config.toml
n_layer = 9
d_model = 512
n_head = 8
n_kv_head = 8
head_dim = 64
d_mlp = 1344
vocab_size = 50257
activation = "swiglu"
norm = "rmsnorm"
norm_place = "pre"
norm_eps = 1e-05
positions = "rope"
rope_base = 10000.0
rope_fraction = 1.0
qk_norm = false
attn_scale = 0.125
bias = "none"
tie_embeddings = false
parallel_block = false
init = "normal"
init_std_qkv = 0.0298
init_std_o = 0.037
init_std_up = 0.0427
init_std_down = 0.0427
init_mimetic = 0.7
optimizer = "adam_hyperball"
lr = 0.00804
beta1 = 0.9
weight_decay = 0.0
lr_head = 0.00575
warmup_steps = 385
schedule = "wsd"
decay_fraction = 1.0
decay_shape = "linear"
final_lr_fraction = 0.02
batch_tokens = 131072
seq_len = 1024
doc_mask = true
train_tokens = 783100000
steps = 5975
dataset = "wikipedia_en"
Each number is 128 + 24 x the weight over the matrix's rms, rounded and kept within 0 to 255. Layers, rows and columns count from 0.

# layer 5 MLP up, 1344x512, rms 0.0427, rows 834-882, columns 128-191
[[142 152 156  97 229 119 149 125 136 133 156 146 157 141 125 130 175  90 109  86 150 106 170 121 134 127 111 132 138  73 176  99 132 120 136 133 127 111 118 141 112 133  98 163 139  82 129 140 100 177 106 159 175 155 124 117 127 124  90 147 120 123  97  97]
 [151 144 134 151 174 159 123  99 129 140 113 117  91  95 140 144 128 171 109 176 176 145 100  95 120 149 111 125 127 170 153 145 102 106 175 154 100 180 120 109 138 120 115 170 148  81 132 114 140 157 125 111 138 133 130 170 118 140  79 138  93 103 118  84]
 [112 148  84 110 142  87 142  98 126 131  91 138 143 136 171  95 155 114 112 116 133  91 157 132 130 122 130 117 153 108 120 106 142 163  82 155 112 124 100 133  69 124 177 158 132  79 110  83 131 119 130 119 201 111 127 143 139 173 118 135  76 107 140  82]
 [112 114 164 150 134 161 124 122 136 110 104 129 143 127 117 149 107 142  90 159 137 112 143 166 125 109 123 168 128 145 100 174 112  71  82 104 133 102 145  96 117 136 157 154  88 140 157 131 144 100 133 135 118  94 116 114 129 156 167 141 152 124 130 120]
 [127 144 102  71 131 136 151 120 144 162  74 141 114 117 141 128 143  98 112 133  96  97 174 129 105 152 147 105 125  94 119 129 154 125 175  80 174 163  95 122 113 123 154 135 100 182  98  94 123 146 140 114 132 134  93 152  88 150 123 148 126 131 151 159]
 [121 130 124 144 127 118 106 109 124 140 101 120 156  95 107 160 137 100 151 159 119 118 124 146 143 131 178  99 128 123 125 141 128 153 124  86 122 138 133 122 127 112 107  98 131 153 117 129 162 180 106 138  86 172 109 141 118  95 139  99 128 130  89 171]
 [159 122 113 126  90 132 146 102  91 156 146 112 114 128 118 141 166 115 148 125 150 110 138 103 143 129 170 152 138 113  96 118 183 133 124 105 112  99 130 129 121 109 104 139 140 150 145 132 100 113  81 109 149 167 130 125  66 124 128 134 157 142 152 155]
 [160 139 152 134 135 142 172 133 145 130 114 153 135 147 145 102  73 112 130 154 117 148 103 133  93 121  84 114 139 108 114 167 135 153 136  99 173 132  96 104 129 140 126 133 119  89 128 107 110 134 105 164 122  92 139 149 154 166  95 184 139 136 115 151]
 [146 147 140 133 114 121 119 176 108 148 113 138 138 137 126 131  84 130 139 111  89 126 119  93 129 127 149 134 144 148 164 134 124 148 117 103 123 140 127 104 108 146 128 129 149 117 156 114  75 154 150 117 117 134 152 105 138 158 130 122 127 111 114 123]
 [131 136 100 100  76 144 145 147 160 141 133 139 118 168 164 124 141 147 123 102 150 124  89  98 130 177 144  98 139  77  93  85 112 115 117 170 141 146 154 124 110 116 119 138  64 158 154 105 115 130 148 112 128 139 127 173 138 131 139 127 178 132 129  93]
 [130 163 116 129 125 103 168 122 186  85 161 115 109 108 132 126  92 142 156 136 186 158 112 129  97 148 128 146 147 133 124 137 107 155 149 116 169 115 114 114 129 101 112 132 132 142 137 153 142 117 143 154 132 142 130 116 113 139 158 162  98 105 104 112]
 [122 139 118 124 133 131 125 159 149  94 107 134 120  91 136 110 176 151 166  90 155 125 147 159 133 141 150 117 140 150 139 147 141 135 147 146 141 130 118 147 123 190 107 145 122 102  98 128  77  93 105 128 154 139 119 164 154 114 152  96  77 140  97 136]
 [165 160 128 127 140 127 130 137  95 144  87 140 123 147 130 142 155 127 120 131 155 134 100 149 137  83 108 145  67 120 142 107 172  99 153 134 122 150 137 139 135 141 115 146 150 148 151 127 145 175 107 135 146 146 120 110 143 115 145  98 163  83 168 113]
 [151 153 134 165  79 110  90 139 125 110 123 130 132 149 138 138 156 185 160 130 102 117 138  85 130 101 199 120 117 116 118  80 116 128 126 134 182 139  71 115 142 131 149 138 159 124 103 138 106 136 144 100 101 110 120 148 155 141 109 126 128 109  85 102]
 [114 125 129 146 140 160 162 114 127 131 164 112 132 159 148 128 115 116 140 146 192 131 123 132 141 157 197  87 120  86  89  99 175 154 110  86  90 126 117 120 163 109 125  92 122 101  71 145  86 136 114 116 133 101 118 150 122 120 172 115 153 144  91 149]
 [ 93 137 130 142  98 108 168 110 145 136 130 156 119 141 123 129 103 132 123 150 144 135 150 128 123 116 145 117  94 168 134 121 130 131 152  95 126 175 108 124 133  99 105  93 143  98 110 150  80 118  89 146 170 170 103 132 115 122 155 146 125 134 140 138]
 [156 105 120 119 127 114 153 132  80 143 124 131 138  83 155 140 127 139 113  90 125 150 111 107 106 139 107 134 163 169 136 142 143 133 130 149 133 126 138 126 165 127  84 159 130 104 123 117 142 118 159 138 122 124 184 140 106 149 148 111 126 125 118  82]
 [116 122  92 115 108 146 121 122 131 154 107 159 149 130 134 110 104 120 103 146 148 146 131 122 142  86 136 178 122 158 119 115  97 107 109  78  89 151 129 140 124 138 117 141 129 124 123 108 177 160 120 120 124 107 121 152 123 106 133 128 135  86 171 162]
 [110 137  93  85 118 113 153 147 127 123 155 138 144 127 124 139 106 138 129 151 158 160 122 101 159 138 103  89 118  97 119 133 137  62  92 118 136 119  97 101 159 162 128 133 129 122 125 122 102 145 151 107 100 147 120 155 125 150 154  97 101 146 175  69]
 [ 89 116 143 136 114 121 125 130 127 152  94 124 119 118 158 146 102 107 100 138 123  72 129 168 140 129 102 119 154 140 154  93 121  53 134 109 127 124  93  93 120 149 123 115  94 107 112 114 153 140 133 148 153 139 123 141 143 101  94 138 114 132 121 137]
 [143  99 126 138 137 152 124 141 131 104  81 112 138  89 170 134 129 121 143 155 130  91 132 147 161 144 134 129 132 152  55 112 174 157 132 158 128 170 141 136  88 123 101 118 140 151 157 118 141  78 104  94 131 155 137 119 174  90 120 115 137 141 116 153]
 [146 110 103 149 104 127 110 140 116 123 167 124 138  93 108  97 114  80 122 123 116 133 106 174 111 148 110 166 105 136 159 137 139  94 151 109  93 147 123 105 150 173 117  95  71 142  98 160 172 130 122  86 116 138 149 127 119 116 128 137 110 125 121 169]
 [137 133 146 124 152 143  98 154 150 139 116 127 117 147 126 138 130 141 113 122 103  97 144 117 107 144 153 153 122 105 124 124 136 144 114 153 116 149 148 121 155 113 166 112 125 164 124 149 146 134 149 146 111 166 122 158 116  93 169 122 113 121 124 111]
 [102 124 142 152 155 101 148 112 160 103  93 155 109 113 160 110 136 130 108 125 132 131 143 108 117 156 120 152 154 119  94 167  92 125 140 114 167 112 148  83 110 129 120  69  91 119 156 138 113  92 132 140 151 125 149 123 147 117 157 160 119 126 121 147]
 [131 138 104 137 139 143 118 112 104  97  86  78 110 106 147 149 146 145 104 161 135 117 148 143 142 137 132 144 157 118 122 112 101  96 118 134 116 138  98 159 110 125 124 134 145 116 130 109  91 143 107 134 139 111 153 168 165 134 173 143 132 117 131 108]
 [102  98 137 176 136 147 160  97  82 157  61 185 123 110 126 137 146 112 109 134 124 118 123 138 173 158 114 153 114 102  80 121  92 104 146 129 107 139 127 126 110 134 115 116 155 111 160 113 130 136 122 125 116 153 108 106 157 125 119 122 104 105 114 127]
 [128 104 174 152 137 124 123  47 110 149 132  86 118 144  76 172  89  99 105 166 122 130 160 115 105  98 125 145 126  94 112 116 146  84  96 108 122 185  83 128 181 104 102 140 104 135 128 124 139 182 125 102 117 127  54 158 195 135 163 133 126 158 147 177]
 [113 131 114 100 114 123 120 124 169 131 153 140 161 117 139 135 112 132 145 150  87 111 149 113 113 130 152 118 126 158 123 137 104 121 154 104 148 126 119 158 105 135 121 114 111 160 172 142 116  95 147  77 109 137 129 116 165 116 148 100 141 175 143 143]
 [129 121 165 112 149 114 122 104 108 206 145 120 122 133 119 151 199 129 174 132 103 132 140 123 135 152  87 129 136 157 153 128 143 168 189 103 135  95 148 118 110 157 104 153 143  92 112 124 121 141 139 118 170 108 123 147 191 138 183 120 158 123 111 129]
 [ 95  84 112 110 112 111 123 120  93 123 101 100  81 152 150 137 162 118  97 172 143 137 140 159 142  93  81  88  91 158  81 152 119 134 120 128 152  85 169 122 131 115 171 143  69 143 176 141 107 106  95 122 117 106 130  99 122 132 162 107 134  98 135 120]
 [176 162 154 106 148  99 134 137 129 110 136 159 160 137 152 101 150 115  96 132 164 143 119 126  97 109 145 114 101 103 120 115 146 149 132 102 116 143 153 100 146 137 118 135 104 113 107 119 126 177 139  98  98 104 150 109 118 149 153 143  89 138 125 131]
 [124 145 156 126 142 122 108 130 111 125  82  80 128 137  95 141 142 128 128 116 155  97  91 129 129 136  99 106 142 120 115 126  99 162 151 152 162 115 120 144 103 146 149 121 137 136  91 143 148 155 107 101 134 154 135 148 133 136 111 103 142 171 119 115]
 [ 53  94 185 152 162 119  95 118  94 119  50  93 127 171 151 123 133 105 131 148  97 166 140 139 134 164 105 130 155 143 150 157  83  81 156 144 133 157 137 113 165 191 122 133 134 104 124 144 158 174 166 119 133 160 120 111  84 121 104 146 135  99 118 124]
 [116 153 106 123 109 112 109 146 126 102 137 118 108 130 123 104 109  59 200 118 145 121 124 144 147 137 167 109 120 149  82  80 143 140 102 126  96  93 143 115  88 113 133 131 130 100 106 145 126 135  98 131 110 124 130 131 141 145 143  86 181 168 111 139]
 [128 112 135 175 155 157 154 159  95 148 138 131 127 137 155 161  93 114 111 124  94 172 167 153 135 124 155 118 134  85 194 112 123 187 107 114 144 143 118 138 141 142 128 131 118 155  98 116 113 141 124 181 161 120 126 139 110 107 104  97 116 108 126 123]
 [143 168 115 115 115 152  95 149 156 158  70  95 133  89 151 167 122 159 110  94  85  78 162  90 142  98 143 157 144 119 133 141 105 150 140 143 144 129 137 157 139 159 166 105 147 113 153 149 161 112 155 117  64 102 152 176 150  98 114 169 121  96 107 137]
 [129 105 171 121 145 110 113 118 133 132 104 119 128 142 131 131 142  66 102  86  89 119  93 111 132 151 160 124 126 146 139 134 128 152 158  92 136 147 127 139 142  80 103 119 136 134 160 119 150 153 171 130 123 124 138 147 120 125 119 124 118 132 107 135]
 [140 135 141 119 134 149 181 158 136 118 111 142 139 124 102 117 137 116 180 111 123 116 142 105 157 153 109 128 120 105 104 136 114 157 130 115 146 113 120 197 157 161 141 155 133 140 145 105 109 155 115 120 132 125  76 131 113 139 152 146 119 174 119 178]
 [ 89 147 146  80 117 107 118 133 150  96 152 104 156 170 121 140  81 141  92 121 185 122 106 113 134 135 139  90 132 112 141  93 155 140 117 127 126 178  92 105 139 124  46 125 159 121  69  67 127 123 165 163 195 126 157 133 181 129 116  97  98 126 147 122]
 [167 122 136 130  94 162 147  59  83 167 133 149 118 155 171 145 112 174  83 178 181 153 108 141 131 119 106 163 147 149 126 147 114 164 126 110 126 141 140 124 129 139 139 137 130 111 149 108 149 133 130 177 131 122 135 120 111 127 112 150 134 138 148  88]
 [130 123 197 103 120 125  94 124 153 153 143 152 149 126 114 137 111 120 111 173 120 136 143 145 164 119 144  82  87 122 149 126 122 117 143 137  80 121 150  60 111 138 131 180 134 133 161 147 134 141 157 108 103 122 103 109 133 139 201 162 162 121 103 118]
 [149 160 136 158 118 124 121 157 155 159 113 176 149 165 108 140 153 100 123 153  92 147 149 151 141 126 134 134 130  90 103 112  94 136 111 103 116 128 111 139 133 179 115 105  82 137 125 155  85  84 151 117 117 120 113 139 117 144 127 138 151 127 131 129]
 [142 126 145 106 107 109 115 137  51 167 171 121  82 136 144 169 146 107 121 179 117 114 113 133 156 117 126 112  94 128 141 125 150 147 174 154 137 139 121 183 150 194 127 109 103  99 147 133 100 115 109 122 111 140 157 146 132  88 139  88 116 133 118 193]
 [131 129 155 156 149  84 156 101 155 146 150 163 143 133 132 145 128 128 132 129 122 104 166 139 121 154 168 138  81 130 131 103 124 124  99 140 112 164 145 111 100 159 122  98 139 113 138 143 146 171 121 141 109 115 147 124 103 119 100 161 100 133 105  98]
 [112 102 111 105 169 149 122 173 124 141 129 124 139 140 114 166 131 118 127 140 107 118 108 129 130  65 100 175 107 104 112 129 143 133 103 101 116 145 128 182 150 147 163 132 145  99 112 105 145 172 117 120 134  95 136 109 119 122 136 148 120 132  97 138]
 [138 172 111 102 130 137 117 135 128 142 117 124  94 101 141 125 130 143 152 139 131 121 182 147 134 120  99 110 136 138 143 120 129  74 119 151 158 128 116 106 104 173 142  76 109 115 143 131 141 118 136  99 139 157 113 159 140 107 131 135 111 139 140 141]
 [128 147 114 155 101 135 121 122 156 118 149 112 117 126 108 132 135 142 129 141 114 136 164 170 107 123 149 131 135 134 107 161 143 123 154 131 146 104 129 108 104 127 180 149 130 126 138 107 111 118 126 141 121 178 178 153 141 131 119 125 158 131 106 115]
 [115 111 133 127 140  99 137 133 150  93 137 153 138 117 107 104 119  92 152 101 114 101 101 144 163  98 118 136 105 108 129 131 131  77  94 123 111 146 152 136 112 125 125  94 119 108 133 142 154 161 111 103 120 118 147 124 102  65 146 158 106  78 117 143]
 [107  98 116 103 121 114 124 169  91 127 112 125  91 123 117 133  95 133 173 106 134 114  80 145 146 124 132 150 114 154 122  89 105 177 140 112 120 151 133 116 116 116 148 106 147 124 149 137 135 113 139 142 103 163 134 148 145 131 158 125 110 124 123 144]]